python train.py --hidden_size=64 --vocab_size=8192 --norm_eps=1e-05 --positions="rope" --init_std_qkv=0.0846 --init_std_o=0.0 --optimizer="adam_atan2" --learning_rate=0.00372 --beta1=0.9 --max_grad_norm=0.5 --train_tokens=88390000 --dataset="wikipedia_en"
Each number is 200 + 30 x the weight over its row's rms, rounded and kept within 0 to 999. Layers, rows and columns count from 0. The size before them is the row's rms in percent of the matrix's.

# layer 9 MLP up, 256x64, rms 0.198, rows 252-255, columns 0-63
113,205,196,199,203,207,237,203,205,169,185,249,257,230,171,155,246,182,222,207,206,196,224,212,213,168,210,198,97,168,188,270,197,211,160,188,268,192,201,196,207,215,234,212,223,177,191,154,150,158,205,195,188,236,205,204,156,235,183,168,190,173,176,194,220
086,189,198,208,195,178,246,253,172,240,205,210,168,187,181,229,210,163,163,178,162,205,166,242,172,171,236,218,244,194,203,186,192,218,237,170,186,167,194,174,195,219,258,185,188,263,176,184,201,190,172,238,164,183,206,203,271,135,201,168,243,198,237,233,243
109,196,206,214,172,235,229,230,103,165,148,208,210,213,228,229,224,178,204,185,215,199,233,208,197,236,216,211,243,225,173,173,173,207,167,194,202,183,220,195,218,196,189,175,235,173,228,181,145,189,230,208,187,181,244,171,197,122,215,193,266,156,250,184,223
097,218,179,203,188,198,253,221,162,224,195,233,217,184,154,216,241,187,137,247,252,189,191,212,241,200,191,203,186,189,194,236,166,192,211,194,246,166,174,181,192,129,267,223,194,231,182,152,151,219,214,159,175,205,201,204,198,192,176,239,159,149,201,232,221
# layer 9 MLP down (transposed), 256x64, rms 0.185, rows 252-255, columns 0-63
127,200,250,213,183,251,189,128,225,187,139,181,176,202,161,137,158,221,234,219,148,237,200,189,176,212,223,199,176,232,214,215,199,268,199,219,211,199,215,187,211,173,227,206,197,144,218,211,163,248,184,205,201,136,174,242,197,224,207,215,202,185,238,177,220
088,255,192,214,213,267,179,202,213,139,206,205,172,204,230,172,222,226,189,180,214,181,231,190,238,199,205,179,169,200,217,178,242,127,236,220,223,234,180,231,214,209,209,182,193,172,182,208,202,207,146,221,210,205,196,160,171,250,266,192,197,200,125,186,143
115,179,210,174,243,208,224,174,200,189,241,157,215,174,224,210,189,173,193,183,174,189,214,168,95,181,128,192,197,152,204,182,194,195,224,209,210,208,205,200,217,250,201,242,229,191,222,177,186,230,240,245,177,241,215,201,250,210,145,253,223,165,182,216,216
107,156,230,148,199,237,208,159,244,185,230,194,193,212,199,162,157,212,255,176,169,210,199,238,163,163,201,225,211,272,178,187,169,249,260,186,188,204,278,221,194,215,171,231,224,201,165,221,208,207,216,190,206,215,172,195,147,229,160,180,189,194,206,202,165